python train.py --d_mlp=1280 --norm_eps=1e-05 --rope_base=500000.0
Each number is 500 + 40 x the weight over its row's rms, rounded and kept within 0 to 999. Layers, rows and columns count from 0. Numbers have three digits each. The size before them is the row's rms in percent of the matrix's.

# layer 4 attention query, 320x320, rms 0.0742, rows 88-175, columns 160-319
084:499486459509487534430525520536518454563523541428480473510579514552509522514506526489520460505512446561498429428541439487507485569454533507434532530495495521508447538504575515482486512434506541487423440572484506443530534455589499461491567533474536467523450525481527492464459500473630498521496505540489464580444529512486494571599497494508489488545469463454469433493607448518505460473412495531473498440494462509506424488467537482440574470442468469467451456552503453500512492463489440
086:513466454493528493490478489574562503559523419464507530545497451466504490495483505514525542469544529519542474543543481575470470515570451495506563557548471508520467497550521441470475447476444519482471569482503466508452406499544549538518538517561458477478506479515498524428393467520476539578470485513488561445519503443501453464517487497538471467542503492456486468456539490480545487538510445507465447552541492537518415511500538521472518500539497423487417486511492477450499540460469507
094:504451476505481538469472489517486512505505475448482399492532446545532519433457573472513487538523406478548539482515487491522515496512485530472488493472482476538494487524482513536509519485481521484504545515474514440443559472515557483471537491530499529531501441430471488543383495464497545485467461530506478583463464528483463511421570527494507501537489442488500490458567478517416484567407454499411478520550487477499471466498587579452519518398456518463443514509476478494439508525455462
079:555479405510524457497471523497541601518476562481479552538462501515465524501452561490528477507537468548515509574502470480552497485420470500455506487489447516547468492560518443447511568551406507522608452439526477470522522398462544437519482422495492537540516526441559475515532530484560514456452465516556498499468491548426463503515534512520519544536466524485510510446484478530493505554495511493491481583512440493535474499503552404538531500467495531448418494400530476499473441492455507
081:524596539512524511549544439507448556579490498482511542547493505532477495553471512547516546528496518558387515471523520437497473542536478448445512493509548451501463511418509490495560495545463534513635513454579485543507565520432520479484521494531485499500478540535433523549527567512465498554534467501517498436477489465503561515495568485445534516511451496527534578453423517533392490477512539446547454449442546519462510510518464520548493446548502505479467501526487462568503531482475487
081:540527523502538512436466547499536479424536494464511383505572482538563516449489505470556444526503493456452492510499513465468505583504474455530473558511445551439518537450543516523487560476515500535424478536444482463452504518501491528548446556457485471450457475443513510502504492485483469458484501418525459450504515512509502487540474503492580499474456478511452472541509431439554487503464531572488387510478515451511504531520490482498496510541528506590561461521444449469475500514545503
084:506525541525549443480482516513505473435506417372549359539517519558527517501496491493515461500451483453452514491499519446421532524542514460525482517532477531464472555443473541506510533514543489557483441501470526545478469488521473504543450547426500499450467490487492540520552552562441486489550501421459480411518528500495506495521419478498568464451461461573454528558493487487525482493488540537510375452475504509459516561516478460560472513571506494506550474535453416471516489473507466
084:479533634539511457456589460526537447466538485402582429490444462513488457502534494485515502512465506480503534458416502499398526491560528447553533506506508501498454532478482509504502519508563478482460509486470532526443510557510400571502498584490420503418484520479550475540550484538416484426524519423446519448483494492505498505516454463558516471485481492571464475606466534450544514515539537531534486486519513512501510491529437483529470477533514542545558464548491433499487549476479517
086:479565521545512546557511450515493560421507449400483509522398498488526510394487511493506492576549534534433523523522480430502427554530427461496467543482501501478476454452556485535515560553509537522485475471484458490477584540492509513490482491510438517492500485480556492552483558466420531458463458476469569448440508486511467541511500486513474480496395526516547511528483485459513500506469561500468465538472501448528503494527474561546470500520537569529497445531457456562496447499485582
090:485483474523433537494456511498506503524546511436486457551551514528493522383500551477520487552496461486653503559494472495505547524406478598470463540507482514494510502546492502512469522487482477490509442491470445408504459447503526447526486477495544448534528535425610488545412497509534443462483489487512466511440498510450419507527476512573528525516473531486527485470541414440506506512421490533423493536504382466463528494485578475542518509385504473438552512483484462490503500476525504
087:474487474535415464494511495437527504544538518488494537556491445550477494542492535530519565547515438512581494545486457496475502465456564513459527511517561495510517480580448544435512483500468508459542557451471546479484525508488545480455567478563465515565546495472571481555451443480482492495483529543514506508396493476470421473500490538569434548492520499471512491502536535516512471484484503433442565548546409487498553418515542497514529454429474488409419489533529531524496525444480509
092:469547494556529454526518490471472489519439536562485529444486465490478456585516430511525562472526551513444457483538531513505572472462519479498498429537489503529466506522484445505483506528463442541531493498520478542496495492462479510491440452464529513491515564545520512508583522510549531553498508497549540419570533508539594435490496465470494513547523499502472515463483532566529440513565545522659487434488563530504485529472485445473486479532478472516512530430521584531515511521534492
083:454446471484472523522379524506533501576557505532455490486523510464479518489549521454468485497474480471634495596512507543540497490490505535529535499539494583474545488548463442470444453434466505527481513514506523513524440491498502488525489489550534486502473442441535505495475489486484475556516534486466512441508556526454390526503484490561494513526575613457490511468547474491545467479483415496435532590552430518497453499479499491495467485389505465515501525501552573470491477503512546
085:501567519536417506494534498601506468509483462408473504466481457524515439485500444457474473464532563463473486407533512517494549542557403462491481491470457472477452499460527474504477500485553535499432453517532427512472538489530499553509479541502461492490540465482458513492507477461508553550512545483510545485503457514588594471508472510538493489504522410523493497490499510500487573538523509558484489390459620488521421582531485521439515484559509542550522507518458424503506523501522549
089:463498462498471557467513555541543486505473544488509483454504398457541467432529502490455486537559485494525495463477455526412508480575428552571502521510503485458485439544487551523475497446553494473460553500472483474515531463531560487497503508522436481505546402516498526462456466538463482497494527495527509557515509550574508499506500558512493474534519470494463452465534503430496538481482456569397554492511532487535476500515518521396551497437497506495549556477497514483496549497556545
095:486436468501499484525483496500475477520499486543479497495543559499449543552471554484469502483475452494615477537503476573511486497494535524462558521519568482548516503545462518467516449486487493476516462480511535458534448463498544445444531493534534510566549555483540510512432454489522525510491531579456453521481474482465448513485471534572467507527534516464522462470557551535480498461506449431460591479543451578504493452534540536501523486458432416440491507440519469481519495471449481
086:456594558493447539458484492486509521484508506508536523484520399528542471506551468433486527514523501513475501440497550459488590476495493470549485525539502497515470480503549482521503525500511497475478521459489497557502567541532451540473494486484488502439492404514469505452506498498459448470561521463532567514515468517586557504512464495450517487471487541493526552545507500494511484513524524593499414414434524430533476481517462526410555519565556569517556484566515510495488491537538557
094:506546588507475574466567458546492471510506426511523480513533520530504518466467493542488487529501552494385490442500542435492498541536441436533570518479533491505499558421553497556541511577552587491534484492533498563537583561473494483495502569516457490438515458516450475465554521475453491488515469501515500509512476508507547511490562463492554489456480461536515563479475529519421517493496507477512447394429566507478486523482507551477544448605499553538475509558454490510490507523489486
083:518407515445488442475533452525555463539518540467565463444544516483468514500509500534500523528519471447612475616507458585492498442417483556475519494555493513521508498573445484455435479467482487469518520485473477486494422444526527453503507507542466522491515514496508499460458470521519498516473476533522450531469533526450478494485514505606486527563525475439530451478522485509553517503511397495482556540539448528446512514538537457488506501412495421514467504514494502424600509470496497
090:517529440519476532429475509498527535551485567506487442478561497534548497487479513477566479570607483490489470523562499511492569495396445532444486489501444549521485507554508459521474591475466502475493465465489443464562566438519513461530477500491470501521505437471550468501528485493603451512473492581609501636544542585484560460533609539495491523550472479434524471467523447529527517560438462606574455465471487457527432513511526398449579510482490520532468546459488522464476445543561447
090:501492494506569433527574505476510471422477514499514523482445535536442481560468474527513463474417535465441467479490514489491449518499562443495512485493535466483512534419525549466550527537512457573510469530544544538501466556468452568483479525445493484478453525552535463570596481485500549475523469498464488485563507446481514459461468513464486480474520542561470541587471536475536562469567582404569520539510520521492549517461426506579451521517489496489524486459524505528536464520440509
092:438501506536534418563535458450502492540506560484584519507457534516488506536478513522512503514451481513460496503412521504524496447463578486485525434490575516497476481502466519514540502547530469500493467521461518548573578515440447491514491511458478537477458585483554477563569533446530486404446500494537487491536544516497518474514478465549535531543530489481490511585509518548500464523565556403644504477542461517496544454440556480564495487532501569491511505523496583540513486453479448
079:487523415584534451512546529508544531490492567446504490577467497459502520491459507459570465503493477491580473473502464497497463505540484486568503467505450475514487468530494440491499521479504471501448487511451475508429498460479534473525472449467499508551552514474547439604484577483494523475451481583499502521508539524432434405428501553554480484561456530461474496428502430507502495527516510500520479562571432471519454459494603530571517559476471514464460519482502556483437496489436525
085:521446458510486551502420528511548570429486541452481457496485486479514508506507457500522479499475481443604493570507494502476527510554461575567447494491533540453568459511498526481451556438466442505487508519459485452465444503499542483538493438525529501550499445460551497590391503520492455481449476505483475493476523552476397459441528592556474476510475542464479481441504467458536474537473464510429503559571516482511498481504557498481448527413503492491552538470492548474442489560479526
097:568479496487524533479453510461467537472527458490442430507512476480564536426511489509514494502453430497539519459457482496459554499495567503511478539521458558462523525462471562532473503379514477529486475533480551464489520475514522502530515484448527502481499524427534546481550523494449487470509482408513480489542472484510448535536471480449527522516439505539485491515550476517501457446419511512532463549498435457487524480497477449582474471466506481487546504520523388460480504506529446
080:519541485521533544489507532513510516486474470600490563557434507443502497532439525523466473448432540559454503420539468432526420483565449411535533442467573450493539469452574500482522458565495543485504530472524504559502541557470576540469489501506478491531543459512493444498520568519458562523486477525477497500532429474498506501515508523472425509477510609513481498447511548552451529516537513423489551537491573556541486476445525569481464470531464611486459510513477517512467485517483531
083:484469485480521488463520477514560460516590494519550438529550452464523493480465490450539487496506469487554500509492476544507489519483494472577604506548538543459486440555525513522518481519509556405424495558431505483444473424570497496526555525478435500471506463476491472518509493507493509497518512509479443558457583572475427488551522555558536535500514521470499473518593471490516461486462470488564518524535463458487429493403600509503551553460480488490504518499467540469521511470461468
096:564453483498488487504522465507504507455583525489586462558537580501495554477483566548527493485479475475555504537499447529531506537446479532484541474504485490454503551538500454467569538500471495495496482500457507436507517433432589440532457491426521531505467555424509469494478516508534472408501479544485428518410479564458409544524519501531531495520447527435557474495531485530464525496447485469556515485496457448492509464409567470583509486494481457481489514480477503476500489513448391
093:549468535508535472538476493472538516483528517510561480575470514485460481538493513524580547487457499443560498565442494584499546494476492515596506444495531548439532456514472486507453483507486439513498508472472528482535432471423524508586477471532523531510476506494549484548564535568522417500511544484509446441525547559473483440470437530591486507543489627451504500571485542482545480469550539443527542521536484475481527450427548475562468471577526504521563507485492570514485507496498472
081:490472522483495417470610446506524428521517533481553432439560463545513525548496459483472515472486480500466459423471473536459533466469548510455550528537486484492452596511442514524517453457586493424460511614478567494474491420578505462500514552505481517431510530542480520439489498500533480502546495501535482559515534518517567466527471486508523527551506358555533453525564503546497475448473459535562516430467496491496464462429534476427520509553502393521471523510490510443569551471502433
086:418500476533529529497504494498504494532409427451504588459503549508489516517521522520474447483467469515504456547554545475506490409471540494457441538523449458564575505477521557536427501570548511534501497489499465562546553574517404490465458452525553491515488480551498496487444500499451550561433514480508488515609470421522588447449500447465509557516521527531474510456529488543515523510492507469439553515528496623465513458483435581489508500466486503457524487523460550529508503496535523
099:411519473551499537467474516468497545462488514489471483557467417510509488510492466487521532443476463458619491465468481433492511489509526470510428423479506481517481443532479593473479559471554468510463481459479527506480469569429502589496485537494468462557503419515510493615442434520438503478468537486495500453490430482515505473459453551531454470438510500494405511499534469487509452498517544541434491553514512496524497445524470509457524508478545566434562492502516532495470514507506518
083:592494552511438481589467527474524537430485529544456603490397492428477474494545500509505542526494551472466541563506517518552476541500499494499487483513474524508560433532526459427493454478437464597526487486495493497490501566481498491518462458486543526561485556496507454494575554543513544458490453495479517463456478508497479547435462511468440538503492624474534548566480500480504523507578482448494551500484539517550566519513469509538476506521510535520495453493558472538494429521509556
089:508556510469554562456534456522512565485531420568514561551530489488531522540458525535469519489466487555430485469528500465505518487510485416561598472458476448524417589433565472484555522541496526462498527451460590536495517553518478471470490495477490459483442556510441474421473497517474506485496487412437537525492432476504530594507478487417550416523492528513482504487463476557512503417521563540535444493515491526539478459491515523534555436546530470503473463502488490460523426494455484
076:475491479483480509452508496535451521494501519531435347519518469499574515469468461454479461481566472460485558490513491460512537487484551530498488511510452537509410498537481470523473518416466505559507466544449439503488515429500468499511460533458469500481522408445467513440439518490493508513493475501509505537491497559495491493540520539482531454527496401463441538457534413556534464542380480598502378494474532470562442551515460474435574500509548483504440571501464498476486511538503451
080:498415475514442506504432532506535486494475493490532491460526528483492549446525498427467508508502487404583479536500505520470513464500541575444488488516485503508512490549443504427463496431512506482469528543560506436450444462534487495465505508564551472526517475483472530429376433518474489514479551470465499585481514510502465485519485558532463486516534473495507468431598432446528468479462425569445544529525515500492504531458511539425502543404491419533544540528546497487502471454531467
086:460459500539495557492515535512513518484497499515450539535471471423509503460498439480469555495440508476591514485493478506476461515549544525536516482524517466526516425512434513481477466428564475532437539511486509508440473547557493516500521463461482508556573498550495512598444512509476549535505499524429529443538508441492465435443500524518482486532513496512445421454499475459522474507481502477409594550535470554476480465464521555474504502463519468460538528469541553525506481462489525
090:506520522534553469472568507506506484519518486521571500460507497586471542471511532433495445496496557582467488468471513457511501490507496520466494540511481447502442530459559469547552502625544550484471491490545485509486588501546488456429519520461505484454535559514491472517533488487520484437572491464471510509465508505466562564538508423481516464446497491539532484540474535454444501560502568473584442455516460498539468457456470490505503548581485530478482464466478510516521543497455454
084:495558480504497516490557500569486500517485470563523551481483463480476513491472537472475459481549535547453465488570563458474524508520399455522508539480516449615408486498558440497467494575480554473439503437501452561536511523549467533480530551502470491515513451545439478464511515460456562539521534504470572490438433531499512516505478494496499487441515553534443542486476493535457519566512500579491489428482607518587450523591470538437579534598506544466565522493492479539468493497482557
087:483414486476424466481510471536562425534533515487543520519473468500472493495504495535526513491442464482615507557464460539491488431489542489515532466524576525446517457563445541474470458514546522416514530506496555481535453520480547542500530510590445564503524457493517518507433438512405471503488519517502459466469493500496430468508497516614426573442527533482496444520531534450510478525532475436463586544518449527451539437449589535513503488449502495451512492516467562507469568459469518
123:528488541515556526483540591490480530493522479487545505531474522526420572545566578485469549537491523402487503560449522499500397558555517489565552508502521470525497470412465455484594472537472533458487451474519445387500460495460476444542467453453476526461540530525533487497419593516463492523465563533469502509541486437441520509464559519479482492452495509518517542507468422543537427506521582396546519516529477463524527508486547543559408530542411563540539561504503531535463418511431491
114:535573491510473519537514504536518474484434545446465478543544568487473525436513411514539442490537585496550455494461538534477477467532514506490493453493472518442498500426530514485476552474488507555424499435510535406528497539463481509509517484465522503443510495466552505505489487478562398434493457522580494505526477526543470482424532469587454506575587462481484528462416482486467542525438470464462450482499432476535500567490458500452574510464502521493575444542440525503493516566538510
133:454554532515556467462462526466483464506534480599515525463506485514515501592479508474435542472475390518395473507522434485542512507470451453557506544547497490517525532594492509508447479539501511548614535484551421521486516476567440531554501488524495486524510447483490501465453509568517587600517462439458528510494519532421492459569480527457521511464432497492498479490534510537473472499569485519460533534471572550478484470549540540540483444567473502537442499558515468482514450493418494
113:485421508464563474474502441467509497443484488508543487471493443447500498522570449455465530419526459441525454449559490540478476499525526536571554559543554452496516485519524471506531433520495552468485539469551576430492449487549468552493475545445490406406503551507500497395441509514491558587424488527448528517459483449528482556432509516528516518484476510460514453546507450543552456460475533442496467470540501486501500481431500533464460540537450473537496557469480467472534470498555509
130:505607521543503522511533561449510488592555516498466601513486620552527529499409553495537506625441523555466549555464520449560462546485466463486449469422439504498497467472503526514484527517519465472538475508454371529536568539414497481521454433521505549590532459442542513624559508501516543409552492472545510507507514499420512408516483500483464512488469445509522487489469499446493526550554482504501531543460509484517481532556477485589486491474494548534454469510560534507528517518425522
135:416524517525581425482482494458485450494480501541524470512517466486556472550494472529458511484486413532468470535539412447547588510473464449581566526572519533479502538572522526512423505531477498524555557453555443495521514426554448541555480488573497440487481488484554543463485511541509548612473441467424534476480493530423500432580465517552546503449457491497441480525568482515524511510506469518424474511505597510481482457456532560512513503587444527546496502539538463508554474492447466
117:548567507546540614492556513517503496553554493428438586520496592560574513511405532525567417599477527584497537492509538463455472564489512450447469510422421490518487522453496506512518570497465503438532465509461454519536565558429469509563482494438497516563517459440504462500527477464530559403501503482573502547514558504441487471507537451480512489486438505504552503479486528482500534507482536534561509496463495441500454530541500475529534511511570489495420457514486633465476502545501474
144:486488532549540487503511524454472420459442471499524424512585492434582486487461462499484480510523471503534490547532423465483564534485471410583551498598519536487448527557501558479433469519511509540574526480526477493545482380537432536511479511537499453505465496538539577488528471528456541567483412461502518486455466536453477467572455537588555530452474537525444473482535490484520489496467423516433465481502554521457450490457495541515530458553475522526527476536500455519528488448484468
131:488550424461446450514455488472530570492511520483537537477410467584425520526540555439534566455471521490485502537427579566589455477516522540483460464403516501521541450459505478479526537490471479514416457516475558463507512530521546452474491525469511565473553521514471430510540490491583414460480550488478451537507506501545515493494503489477483510514566497410466467502486503491548508516542559480501559561578495438529605532563522462452466555472533513561495509460495466463514473526562529
116:515526514495471523487550454541504598539589544487488555538488490556467507492512559525497505503417536525471539429568535501514476458517543574420524500494477513490510540490534426467509492448411475424464477530454553503437563546460536498465529501445473502532476454455415397461461543474475525455519544512544508490491518489569535540495495497419495504531491495430585553531472473555449516500539594570584515448463469488578500524487464460476536503491579466457386472481506601465458539546543492
124:526405554553534625492524489540438424481458496463471463519546552464631447441440437542507456529562467525551492484505425476373489526524513392518490536531478469485494534513465525573509540489548516466577481496537494575547509461505468531546496524449468439516456499479521574518464520472464514470507414482527497542512496528473519508513513487542536483514466538616501532470511509465460495476453454523533501447451481513452484501472531541563529484517492444476557483532503535492433498405478489
140:507388510455531522515479479485480449474392509532507386461573524375522475476545372515493491478587542437533483468487440497428522491509516474548508514559506480496479484552519522505450494471546537524494508507523514509497446401572503535509489506537486435481512526537486625478492522497456473525492439520507461506441457566475456525482488523577510519502504498554472542483520506509474482531432408507472419464521511549458500501537506539459484495530479495518564511532499452524456544431524473
132:519446566508552598486445490523458481476425487498468438503551558377549465484504399562465475461584523477505446486508426454414467491514555454535460537576545456439492466537464519521515533512554520492518490528559473562511475432536460534477552500485518430500477545528457581521415550524460504492516398539502482518472500536495507539459488489509479476476458520580499536531516462466456489482461427552491489472494499566490471474518519559543487463489498528468558513547496486500456531381492492
111:516532571519511522510478542515458386528472476502504528492476530426526452472481480488498495553554472491542480536476472487537418567491489423532495555553467497508540471437480540528505498539565562512577502435531423552546525493487440511527506494512462494468491483493560577535530489498486532506563559492505545489468478519398492479439537490577456481480512564613490517441506550472563524494544417412502494506461514537437442473489460539567499476504423525503549473501508439572495463455432526
099:497558481466491399502561473504505563512531579555548546454458472545427538501523568431535564539452477492428534500463522519545582435431493545463486432455487496494516539512490463508565482471481536497462490502465538453489447524424552474496502515490556580491548529467498472507516525514601449455521515529536480489504478549516461533500458499476502539534476431433534474503438536552489458508588553460515517502508536468532546514492557446487464460586518509462478545469500491489437490555482425
172:482604463491481480534485503472546598503583502469525602514441474593455545536484596439540537553421477533485516538517551566539526476474442543497530445418466519488486513499541473454498462476412482472450493490465527440462533561462521461501471459502513585521511478472488413478494445498531511489455550511489533485516546460511510469518484513424492499558529477399544468530480478514508517497549583537488578534513491454524487528520487459440495544455529503504440491498507505433553473587529541
103:484626588484544486532469506485494502507545525546556556528501592508464518443512523473531543477468447439506462564470544496505443468477560511579528559532527415394523510452462497506580509544496509531457491473554457461475498610480459467429495467520453515472435499516473488567444516515468547507491544522487566562451563489454478518438523472485452482426491595563528498538485481497536503419522565473573506474500462545541444480458479520520441549489464553492526510508509449505511562449463528
084:517503502469485467468554421503571476441537555611559536483422524563437548586513523510437480423447439514557506535481488521508508359467485470555564467458553481486445518525495519545533471501450462507488549529498517474552523594490523503479435542491476537507493502463491445476479465536515544447468492500501437442561479417480502475533494495474564485485490477397441507567448551530547506509509486470534474537542436480575516450485512542437469515484495514538479487428537543494459432522473542
084:527492516533444527498516560503437519505480475500475501541477491473516425501558473470527523494556553521516521552509488522505509457494550513534442534497462512552473406477495508458545505526528479495522485502474476530471494550544506513495508511545545463458515470558429475520489456493529475532497586566516478583466488572485526551549524448494414522460538604540535459451537519435524506523458493528448490482476388488521525484542474470517488430546484531488508470487486449513484554397569503
101:471502472548474479484579573527541476490491498509514558572543517515503538479452536556436542527465502457563468548469488516553436549559489527570495510494555491488463556428419475532499437530556513412454539465521476422448475553473500461451482503520517533477574473448507492547530556523433517534494559504486540460503410443477508482491494498459484569478468506518491535534547506565481482536553483460458497554540484590553526459561513551516499444428483458563553490527495488473505423540465484
085:527465510442497423480537489432514487517460503546526501455525469522473507584488493544469529414447552482499473567504522542507541422469431530592539458506517545517450546545528454482450483471471470525515532521496481480529472496497473578531488540476523514470506459458470501479486445502526501517507536582443489485575430468527540428477425527470503452499527455382375541485437490513535524488463525506526464478508509502551559474521527487422487535522437426550519522490537524502496478568458452
091:512533478508490508515397509509476480577538489432497485520504475458469515533439520520498604561495453439454455466522501580505493560533428501457568487527515455501570540474531505459506478485410534510556458504515477466482463437484502446508588500534496490505448508491482518468476532532462541614541556477499533574541524475505533521439499509452461509506495483533519505465550448517507470512498568499518526471433527538486492576515479461543536447468472524482534532575424509505577525558464490
096:494420472560495549493480520463532441519432517421393461493522484469575471526503463525427535510480561527517450545507534426589472560506467535498465458489438559547423520524476512515526503485585477520496497540475567502446494469508462535437459493497584512467510480491548569538587517504503538464506469516531461468540548520540503503470474500550521485561532469459485511506502501489492554561529387473392512443544464541525469498550460484478470510465485491592519502547476516473479543518500540
091:469521536606472489496571548477431440520495537437488547486507494555511539475445588525490559597511513518468522531475512490593477614517465520454502460522460510530510512420435499477544531536613473486504495457489486493474504558444487488525522446533544505519515495495547516549545589489500519517535527479535573476515511476494530528465482522470454563537503443547488536469487508488481512515566433445501518549397525540500504509435478535586462485494458520501569487502500457545434412530443496
091:488499531569557463483542470461439472438473514515561568503536449486480473518488497500480538539505455496497522530458460541527511512508520456558484503544540417499540565480442474532550515496528465551460465431527567459479531530429502450514458548450448464515515484471522475545505520539572519460519535483514551466590492467551604515473428509447505513575531389496512574529386550513508518457497471460548535481442547515529560539455490536581520484508487468516550504500540471509428454506473450
101:552621494524538586518473520513553542507598448482488515516542516544514500532482500474545524511526438445464472509554496506463543542541546443527547473427522525465469483464532521542524504481445518474509481497521489506488510560468521453509518492517503542465488537463521442473561520503433511531541488452475486582515490516506479474442520456547543479445479607471486472532494524479569440503517637483539515475574496453554444512482502500440602572470524496461430498515476464551539547539479529
085:492472445523506510511514489538517552559565490433513416490507535519529489483477506473533414533511511508503513449562483501459506502517439504511498492457493537485510503517535504419450532491415443438445496478512525511535487471586527572548537436522528477520539505503405553481531482444455473496437452438515535567502495546512514526547524496512477536474561552542460479477546467389525487514451508594466541504480479465461480579566540445438581519509510446506497502536483535463539535477559544
095:512552543514546471477491516489479539468528526502559532564500494597472501528440519544530484523380471502456507455460544522433608483522505452486549538551507516455491556496489425520458479489429558547448477528485532453470554553416445510522470458490487511462549499457510476460450510539531526456401470486457522512556509498514485485479455436481565538544460511493519509583432492478508510467496577456525430442488452459564436504406495510545544522488530500525463417496483568474539455555497526
087:405510524472514518597471519446552541487467479412492553471453587554543582441492508477567429512503516464562533520441585474516468470528406512499494530526460468501479422501491551509445506561592463503458469541500470479469495530492485490479429473503528471546484420528554508494472500503457458495473482508537545477487611560442490469467546477548448505473501521500501486495520503523434556521533499546455476492514530473455499509480498495493398516428489545593532493498549547443501483463531585
090:484550507513474469461503482522490501444573485502526653519482546539467533495420577495469474553510478544446574596556512524498519544485490512545501443514494484486487467417443471498476447503540487519518486461513562576555463581523473479517452482493521564416457500453513448487526523564543518489494521512518541524501536470494523493502528472477500489462480459541530478571463598498461510440541495482515525589467532545533485523365459531509483473462513512430511528476518546510486384469468475
080:471550526497535509593490540464472466511467513442467519498507561510510546453454524479551526536519498490489476589426567526490465587449542485416450509483481427493531435425472548502518516557577536508532474484501475543476585589458464489520437496512488505476452508560532494529498529435489464480497527466511495525516504504472420531433544442544475495481491533575556467480583480484526461471555549427502545535541495496521484510486490519547428552525479579490508453445468441531445465536453507
100:512523534533478486401491515578480424523533525584543485481449529436429535552527560449460546571545472530484552503471515483568456492518570490478502471497489548544490444456490503474583510525513525471557464509485397502534418487496483487532561471487535596492544531511459493531454556543509498559554573520491487525494450530482514520558473476462470527474460509551526484496449527499478439522532471495533538518404485514485496458496488526529514387609452586482507510440521517555491514474482436
086:565495521454470565574500464512496472468479452468527548443429533415541467489508436475476478467521537508549455501473481533517440464505520513458492515510517470465505498502465460451563437457475502423480520504484515456475531496532507537513537499482526516536449620499453505481446497481457496419446464573538498476481581468501552515585424453530440473506517512530563496520411481430517532454483480541475564532502456462535514439535494579484491544455486526435581498505499492493507487427547568
093:535488509449486550529443497495517534494548500432465516458564529486518494445534521535515474536532441396453530489528545560445520523510538504492591529499532475472539546483491506542498489457501470535446451551468553531500438509512505398519532451545479448524480510521529504400451508547481579468506495488459460490491596412493474489375536546553488562501458436475470514505527509558476452459449533463473503498540553532490508527403558452478509507482492483483538533450470497488529499521492494
088:505466467485452515492488491483540547480535517548503442555479483517517480534525537474493536477504472549450530516555472449511558479521570449523550461460458505575423458548539530482509521536451503443543454524391495499541537495535573490456500475507566518561513513518412543483541424501520472468474553515479453530482439581493471579568530492487480503513484567413447549540531487437504517511464529519502435462502394464516531495518463455452524466498515517487489468451488424472516532489541574
090:524493481429487498499521510550541545451523460533538524480496529540469514501488515557508469529449478442457461532466471589518479483482517490476479491447540437490483535474455525531539552584508512434494432507531467503591565438536516467451523484447470573529528569428450477610506517479565492441432522469524427492490445456509514507510519520465590507484487470526537465499506469478551558447549519491545568562520448490499560494517565549538574543514508495559561556456460487465510437420461494
088:532504467517485469461549493548456486477504510564528542401533463489474459501456454495505529476472475514495516482545449438566527466484506533420428529485532480496549525563490457515504516509585471444453506443466493460565520466545519544464545561505535504486515518441501528567558565511516479466468440480515518444554496498562555493568441464490501488525561472469491549494464500529459424495550427514568513549468574585516412527494535512519543519522531443492449512489529468553496564491488459
085:471541480522466531531489524478462535496575456447456480501544552583547525435465522466599480574560481489530526587457557522496514577466451535490449527491523480474476470434453558500528493516519511517489503451524517570508543501438455508499514441600492482463499539551528446521513448524511480501494512480513539520442542496468498492445568389514472547416488568534552423439520528452492527493478566493478564500527507459506458529482491463483497518503526484448478502515504494510494527513524518
091:521464499587553542511448514550422438536512481480496567472466528598491537511445568480529541579518481534469529530394575480538436582522501481500495543506418473527552518413498499542552486544527563534513492445501465532496557541439452463523501434521446537537504508468537455518529492540455585490516548474534553492506502434501517491482544480495505543502474504551529510472461561493517527498521510452535524494482563476503429487477490548534462511507526534505512442499511477550419461507433506
094:497516510597482454461535530470512463527494502515556514503453486498546448493447504532460565512507465499522516519495501420613461570536488526513469544549513555479514523500489455506543491453570461529517570468523461510472461528488463550573561563494476517565519469461557482530541565540524520505541508516465578458541443488463583440506431540445487483519511478426496539504457530560530550547526438481479370435409504515505527480567481466504481476511486511538525528581533551506439504507457503
094:518472450511519535569452438542488520462494483479471464496491405519496463498459530606503505472519522452511469559537503539488542493495460525552502424440538477531502483481469518493455570489445542470478489521558566605524474487522549512481468570527544499498584492517455502506520435455507488545520551482456459572518513505493458454456502498534490482521512475433496542468520475545539467542527554474472528514534564543471558531504570499449503484558469457429473507543498485505536530539466470
092:501438481514521476508548396430461510517456542477557437512512412556521556519479428526501509523504451508509521463496488498434561451515391509512570417522447537538503564578495523498427464458470480481502532518437531477453492509468458549499423443484501467516500508463508553477465457437494535458496448494528463435513574453505559497547445584467510510526525445435475483525498455521498453506458514517523426460491460479474466516507531488541390501474530452510466484522509534488445471586506481
088:527470486514544487497482521521491443470479453504487597441488528575513573511438592539520556533460487524480486522417521507586466560455512491482534519470520442502533504422439510531509536531569480490554507407566470518542552517446469562520465466542445535514539569408449477552554511518501540497525547444496534493549488480501579534512502468474507520491476438569531443417517553526538459505518480431519551611468561520509462515482515586534495494551474460511516460513480478505438481507420502
091:516562471506512480508469566511449490481574494547442483484464555529488572506448575550526478536465494520439480537533510489529501528539511504482511489516522531462544492449540476460517452504519534508535550435525443483517574551515467569548531477504560546546523564482512433466512567498443507581487495438495540506470521453444432456448506456456495512469432554527521464504508552474512455445540496467467496544494506513506409499536504527488491449498511505430427452472522524478530437574457488
086:521471474519548586559470552472490522552483501419454476472548499514553512482498467521563513525534593505499484476436549438491505558536524468484505583484425504532512469495516513500507511508490490504491545509485493513438544528528479459492435462550508488468509546542512482484470507483466474442468477511513506563539513492464433493517590440510479507467522634463498484477592520482475507520405514504471477508547453499516464507571478565433456542440534513524491443484458430451502472531540477
105:493452460512476588546528450488517546466519469459455393485538447502545404439574407416521446490561488546532506469577486461458535509484459485484474474493490532520469506579519536487471474437476490450455474505460571557444489485584509540500491525474484477528506531532542546416581419467463479415421415519514476515517566547514471508556493497543487504528530522432493502507522487455505515509452509582486478465558434445478467539523508446432600560446567455480489503508525527505488523473571577
091:542529567499449430458499491474525525490488506525497481526547543419520395486535463501546506515600544406499538497503536465469475589530608521473479548493540486514508530514481442507555502468584559495521513519459515502506464448529447526490579509500514520439501559541551537500480470477526438542529498528509550496437455535531485586432521458543492504471522505548519483468483532517492477492511451439544492506469478518492472486533500452545470471497538498490451528466479435500450518469523469
096:462526588444478449487499476466527481500499468463528534458422547474471494465507513530482531507470507527494565528520516560451504512444476532484532489514504469504565519478471475522493521504527496448503463529488495582545496468513427557547540512510504546565548473463448564574491536515530443514499514509479514442448508464473495509444476497477528496508492507522540485546490477535472559441535559498461450521492501513466488513504479481522510413563471493435525518578501592486457456431516467